Weights of a small GPT-style language model, trained from scratch on English Wikipedia.
Size: 9 layers, width 224, 5 heads of 64, MLP 896 GELU, 8.15M parameters.
Training: a variant of Muon for these matrices, 166M tokens, 5051 steps.
Each number is 50 + 12 x the weight over its row's rms, rounded and kept within 0 to 99. Layers, rows and columns count from 0. The size before them is the row's rms in percent of the matrix's.

# down: layer 5 MLP down (transposed), 896x224, rms 0.0352, rows 552-566, columns 112-223
# up: layer 5 MLP up, 896x224, rms 0.0384, rows 553-566, columns 112-223
down552 102:59 43 62 57 48 47 28 36 69 26 37 55 42 46 53 31 36 45 36 47 52 52 55 45 58 49 47 51 45 51 47 67 49 64 30 58 64 48 42 40 51 50 46 17 59 54 53 59 53 47 40 65 45 47 48 47 22 47 40 53 82 38 51 40 38 45 41 47 58 39 61 47 53 34 50 58 42 47 72 49 57 42 39 44 33 53 47 58 41 49 54 51 32 53 66 42 57 54 54 47 57 35 50 42 49 53 43 64 54 78 69 47
up553 109:64 58 65 46 40 63 82 78 51 62 59 32 54 62 51 19 49 57 55 62 45 56 49 55 70 47 61 53 45 24 55 37 62 50 51 49 58 25 56 40 66 47 59 42 26 52 66 52 59 68 48 33 63 52 62 63 38 69 34 54 55 65 34 55 69 48 40 41 49 52 31 44 60 50 47 55 32 50 42 30 47 39 49 34 46 51 46 54 67 49 42 41 43 34 34 66 39 41 48 58 45 47 73 58 66 68 26 54 91 44 35 45
down553 105:53 70 59 46 57 62 52 44 56 46 37 59 52 49 73 45 48 32 47 59 64 41 64 25 73 36 29 42 61 45 63 48 34 71 56 52 71 58 44 50 36 27 55 68 51 52 30 61 60 53 48 48 42 51 30 57 74 56 58 55 78 34 58 44 51 43 46 58 81 52 56 48 48 51 56 68 39 72 71 56 49 45 45 55 60 18 49 53 30 59 32 52 30 36 71 37 58 48 54 44 48 64 49 48 53 54 44 39 52 62 35 39
up554 098:48 64 56 61 53 45 55 52 56 41 31 46 44 55 49 49 50 49 45 56 49 30 55 49 42 48 48 53 37 52 48 70 49 49 64 65 47 33 47 31 63 60 40 57 60 54 17 66 84 37 41 42 52 29 38 57 34 45 43 36 46 33 71 40 48 69 64 66 37 62 40 57 58 55 26 37 51 40 56 47 43 49 47 48 30 46 53 59 38 57 47 56 33 66 23 62 66 50 66 59 57 54 60 40 48 70 53 45 54 79 66 40
down554 095:43 42 59 33 56 54 46 43 40 18 61 57 53 50 60 57 45 54 71 50 43 72 48 56 41 61 50 62 49 50 44 49 58 50 55 45 52 40 51 43 57 46 47 62 48 68 65 56 50 46 21 35 72 52 33 48 50 46 41 82 52 60 33 43 56 51 26 44 64 51 31 71 48 62 35 39 69 45 35 61 62 46 48 69 64 39 48 54 69 32 47 22 61 52 55 40 32 60 55 25 44 64 36 52 60 61 54 59 62 29 63 59
up555 107:42 65 63 64 32 46 43 58 46 72 68 40 47 58 40 41 70 49 46 57 63 41 61 32 61 40 42 36 54 57 61 56 56 71 28 45 46 40 64 61 54 62 61 52 52 41 30 38 77 45 64 39 70 23 53 38 47 52 47 58 37 65 37 46 48 64 61 56 48 70 60 66 40 42 52 70 46 43 42 54 31 49 50 38 46 58 36 46 42 52 36 47 42 43 65 61 29 33 68 43 55 43 45 70 45 63 18 67 29 40 41 37
down555 103:24 48 51 36 48 44 50 61 60 52 54 40 72 39 58 59 34 40 48 49 47 53 45 45 49 43 49 55 61 39 24 48 52 33 49 38 63 50 28 37 48 53 41 46 69 62 53 39 46 57 47 47 31 55 54 35 72 31 49 40 62 66 67 60 53 40 35 43 57 49 54 39 32 50 70 61 50 54 59 57 69 55 48 58 65 36 64 53 66 38 46 67 41 49 52 39 80 91 51 39 56 53 58 51 64 56 54 44 52 67 42 66
up556 111:49 31 63 66 60 48 45 21 65 32 42 38 61 56 61 53 42 35 32 60 51 39 48 48 28 45 54 60 42 40 38 38 70 51 44 57 45 74 35 60 54 42 56 65 59 19 47 55 59 60 63 56 52 51 75 65 64 34 45 38 48 26 56 25 52 57 61 43 58 51 28 48 27 41 65 48 51 41 41 41 54 71 45 63 63 38 33 67 44 61 26 37 73 46 44 46 61 50 57 37 43 40 46 58 47 39 37 57 46 52 51 33
down556 122:60 37 45 46 27 54 54 59 34 86 60 36 46 41 41 60 42 72 33 44 58 58 53 28 40 48 58 56 52 56 32 47 50 56 41 33 50 39 83 60 37 59 37 39 52 36 57 61 43 67 69 43 41 51 51 53 33 61 59 48 42 52 47 44 45 54 40 48 55 35 54 56 79 49 45 38 54 73 50 58 44 51 67 32 62 58 49 48 41 55 46 58 47 63 44 32 62 60 50 62 61 39 53 17 35 59 54 45 55 17 27 40
up557 066:49 45 47 47 40 52 52 35 50 44 49 52 52 37 37 56 56 45 55 44 58 48 56 51 51 44 52 44 36 47 48 45 55 36 51 54 51 65 62 33 58 40 41 49 52 43 53 63 71 39 55 29 65 53 59 49 55 30 54 43 33 58 25 52 57 61 66 61 47 56 29 66 54 73 53 72 69 51 52 43 50 46 41 48 36 52 53 44 49 48 45 69 53 57 29 55 32 47 61 43 51 47 51 30 62 55 50 43 34 76 47 70
down557 064:51 61 54 45 54 47 44 41 53 41 42 49 40 49 67 38 42 59 56 50 49 57 48 57 32 62 42 41 52 59 27 31 67 69 56 52 40 35 53 75 58 78 48 37 42 61 36 55 22 41 29 69 57 55 31 63 42 58 76 40 47 40 65 56 63 39 68 19 31 54 33 51 54 42 59 37 65 73 51 67 70 31 58 41 53 39 60 24 59 50 54 52 47 16 44 40 60 37 45 43 55 45 72 63 62 39 55 39 44 22 65 50
up558 093:39 48 68 68 52 41 44 50 51 57 57 41 45 73 50 51 41 42 44 53 28 44 62 64 47 48 62 18 60 37 31 73 44 24 78 59 57 42 42 63 35 48 45 44 21 38 39 41 47 48 45 68 54 53 64 39 56 43 36 43 56 37 64 53 49 64 44 55 71 47 46 57 44 56 20 50 59 60 52 38 68 42 58 51 39 62 35 61 63 55 53 44 65 72 45 38 44 56 57 27 45 31 47 76 71 42 44 65 57 46 60 49
down558 097:37 33 61 54 19 45 54 45 43 50 65 65 51 38 44 69 46 53 45 72 33 54 46 40 54 51 42 72 38 47 32 33 39 64 62 46 28 55 46 54 44 67 47 48 79 50 28 56 63 61 78 49 25 46 53 47 70 65 55 61 61 48 41 58 32 64 47 39 43 51 52 30 75 63 47 61 59 44 48 65 68 42 26 54 52 23 56 34 47 37 53 61 48 51 51 43 49 56 56 46 29 36 72 54 61 64 55 59 31 48 68 58
up559 090:51 42 44 44 61 60 52 48 57 59 54 42 73 43 35 75 54 55 52 55 44 49 53 63 38 59 76 26 62 56 57 54 43 63 57 42 44 59 45 52 38 46 32 62 53 43 40 69 46 31 57 47 63 72 43 60 73 29 48 65 47 67 30 55 42 56 53 61 31 44 61 24 41 57 57 51 47 57 34 60 41 40 59 77 69 63 18 45 62 52 45 49 76 57 54 42 66 65 46 40 47 49 44 41 70 49 59 62 26 28 39 41
down559 082:77 63 22 51 56 44 42 39 52 40 49 59 36 45 55 60 61 47 32 36 55 41 33 40 51 38 47 70 49 40 38 61 26 57 60 45 52 51 55 51 63 48 56 46 45 43 72 53 76 57 33 47 21 43 40 51 47 67 57 46 35 44 31 70 40 32 55 48 53 58 49 54 56 43 51 58 50 57 42 36 57 45 53 50 56 36 50 40 38 53 70 54 44 36 63 49 30 44 53 49 68 57 48 43 36 57 46 43 60 70 55 70
up560 120:61 58 56 38 50 55 49 48 42 65 35 49 43 42 48 33 46 34 53 45 33 55 59 75 63 39 50 66 51 63 51 45 58 47 49 53 44 48 45 55 51 61 38 67 55 52 53 55 48 70 58 53 55 59 42 62 54 35 45 75 64 59 83 40 55 23 59 29 58 53 43 65 49 45 51 78 39 37 63 28 46 40 48 19 59 61 55 41 55 65 70 44 38 61 30 46 54 44 30 37 55 53 40 75 26 62 38 53 62 41 52 21
down560 124:59 48 67 33 44 55 54 47 54 51 38 54 48 38 57 61 54 49 38 51 53 40 46 49 47 51 63 27 26 74 44 62 34 55 40 56 76 42 47 63 35 36 71 64 45 55 54 51 30 10 34 55 51 73 48 28 58 44 54 48 57 56 68 50 51 60 38 80 62 31 50 61 39 46 59 62 41 50 67 27 48 56 52 49 39 38 51 43 46 44 56 43 38 55 57 31 36 55 60 38 52 46 21 52 58 55 65 46 59 77 49 43
up561 095:82 59 45 32 54 37 47 59 52 40 44 45 45 48 58 45 26 59 35 62 41 68 49 63 48 60 51 40 48 80 45 46 57 44 50 46 34 41 54 38 52 46 40 72 58 26 24 24 45 60 74 42 56 34 65 53 35 30 71 55 42 38 35 51 31 57 42 55 64 59 54 27 58 44 66 30 58 46 35 82 56 54 48 68 39 61 34 46 66 33 40 43 40 56 62 43 37 50 54 51 63 44 52 42 51 48 62 49 52 44 32 41
down561 095:60 56 55 61 59 65 58 41 50 48 55 39 35 77 38 46 53 48 23 60 57 69 54 64 46 34 53 29 48 65 56 66 45 53 68 37 50 60 31 38 54 48 60 50 47 47 56 40 61 65 39 45 57 58 55 71 49 45 37 75 41 45 78 25 77 48 53 45 50 57 57 47 55 53 26 54 60 75 68 52 49 48 48 58 60 50 57 49 44 65 46 23 50 44 54 76 64 58 39 54 55 45 55 40 51 62 69 68 55 54 54 52
up562 106:56 49 51 35 57 50 59 45 64 36 54 48 72 64 61 78 65 42 57 73 52 64 58 57 31 38 56 54 56 52 50 53 44 33 56 40 33 63 40 35 61 58 26 43 49 37 37 59 41 40 67 68 38 58 81 39 47 52 46 44 54 43 30 42 45 63 48 69 42 46 43 42 38 53 44 39 64 39 24 42 52 50 46 62 81 49 45 59 41 64 41 62 44 56 58 42 63 48 56 59 46 58 47 54 44 56 50 43 31 50 58 49
down562 120:77 41 57 66 81 51 46 57 46 40 53 37 51 14 52 61 36 68 29 45 46 47 37 49 62 34 29 54 52 44 52 57 54 43 52 71 54 49 15 46 44 39 61 55 48 67 62 56 37 31 48 39 63 53 52 52 43 44 59 62 53 55 60 47 57 38 79 45 49 57 48 49 52 33 45 42 51 42 65 59 49 57 62 47 41 35 45 39 47 64 55 72 55 57 55 63 37 28 41 65 29 60 38 50 57 43 55 49 44 57 54 52
up563 107:67 52 45 56 36 35 57 43 51 42 56 36 47 61 66 51 47 51 63 80 47 44 63 55 24 39 67 58 50 34 38 51 31 43 62 59 46 54 31 47 53 64 48 55 48 44 49 62 61 48 40 50 69 30 61 40 24 41 56 53 40 49 52 59 60 48 57 38 43 48 60 59 39 35 34 67 44 40 45 42 57 62 65 58 66 43 36 54 54 47 60 60 68 60 71 53 59 44 38 40 37 59 35 48 69 36 33 58 40 41 39 82
down563 106:33 30 54 43 35 47 41 44 59 79 60 40 66 54 67 47 55 50 68 47 39 53 43 68 68 55 67 26 43 41 30 18 46 54 61 33 24 50 52 73 51 90 56 54 41 51 69 62 65 47 46 57 44 69 56 45 34 31 52 48 28 39 44 62 48 50 46 73 66 47 47 52 49 64 37 50 49 50 67 48 40 49 62 55 42 32 46 48 35 74 53 45 49 43 56 59 59 40 53 50 46 55 59 50 28 37 62 61 67 56 65 52
up564 110:49 38 53 69 77 29 34 48 37 54 60 39 61 52 62 45 48 72 56 59 32 63 53 34 49 44 62 47 65 55 71 50 67 71 66 60 76 37 60 45 30 44 49 43 48 35 51 55 63 68 55 58 50 42 68 47 61 55 41 49 49 63 24 45 70 40 68 47 75 53 60 31 56 43 44 37 37 50 58 44 38 50 29 37 41 41 53 52 48 42 50 57 51 41 36 47 50 44 87 51 48 48 33 26 33 53 54 48 30 53 43 34
down564 108:52 58 38 40 39 66 39 68 57 77 43 54 32 52 34 31 54 57 57 42 61 64 62 54 31 67 32 62 66 55 51 60 58 54 32 41 38 48 58 57 56 49 50 50 55 66 53 40 34 64 47 63 55 56 70 55 39 53 54 58 26 61 34 55 56 48 45 62 38 50 33 41 48 58 42 26 45 52 54 61 57 58 44 50 69 62 52 49 40 61 63 45 30 48 39 34 58 43 34 44 67 61 71 60 24 53 46 61 57 53 58 70
up565 080:55 36 47 76 83 48 81 56 51 45 54 52 50 49 48 56 68 38 65 41 47 32 58 31 69 73 70 67 51 50 46 47 39 48 31 67 45 34 45 48 35 56 40 50 41 54 38 39 46 43 65 43 51 32 31 49 27 46 39 50 52 77 33 37 49 70 67 45 65 61 65 30 61 54 69 71 58 52 41 28 40 27 46 39 65 61 49 34 48 59 45 57 58 51 48 48 49 61 52 56 47 33 72 47 59 39 31 68 54 41 37 46
down565 074:66 62 48 41 40 72 39 53 68 37 75 57 32 56 46 43 61 24 58 64 44 54 30 42 50 44 42 47 41 50 50 59 17 50 63 51 54 49 64 66 57 52 27 38 73 54 45 46 52 75 36 41 33 41 47 25 37 47 64 44 40 53 48 62 42 40 63 55 63 47 39 53 55 39 50 43 62 57 82 43 38 44 59 45 62 43 54 63 46 57 49 54 33 70 52 23 51 47 55 37 91 54 27 57 49 36 55 33 63 54 47 89
up566 076:77 45 49 58 60 53 55 42 58 40 74 57 47 61 53 51 51 53 55 44 22 42 56 35 38 33 64 26 61 33 46 71 43 43 29 53 65 38 39 47 28 43 42 57 43 50 37 49 53 27 41 67 49 40 64 55 31 46 53 28 27 67 39 35 34 59 58 65 54 55 43 40 39 54 61 48 50 56 44 45 57 41 52 59 30 48 41 45 52 54 63 57 49 50 53 52 39 61 67 58 50 56 57 76 61 66 38 39 74 44 41 37
down566 071:33 47 61 61 35 38 71 62 52 53 28 55 49 34 57 63 38 58 56 60 44 44 52 47 47 67 34 57 52 61 46 24 48 45 52 49 13 62 38 59 63 49 34 63 65 39 45 55 40 50 55 35 63 48 55 54 64 62 67 70 45 56 25 73 72 51 41 50 50 45 48 50 52 56 56 44 49 46 57 69 74 49 36 44 59 54 40 52 47 72 31 31 57 50 47 48 53 63 60 60 39 41 75 46 46 53 66 35 42 26 44 49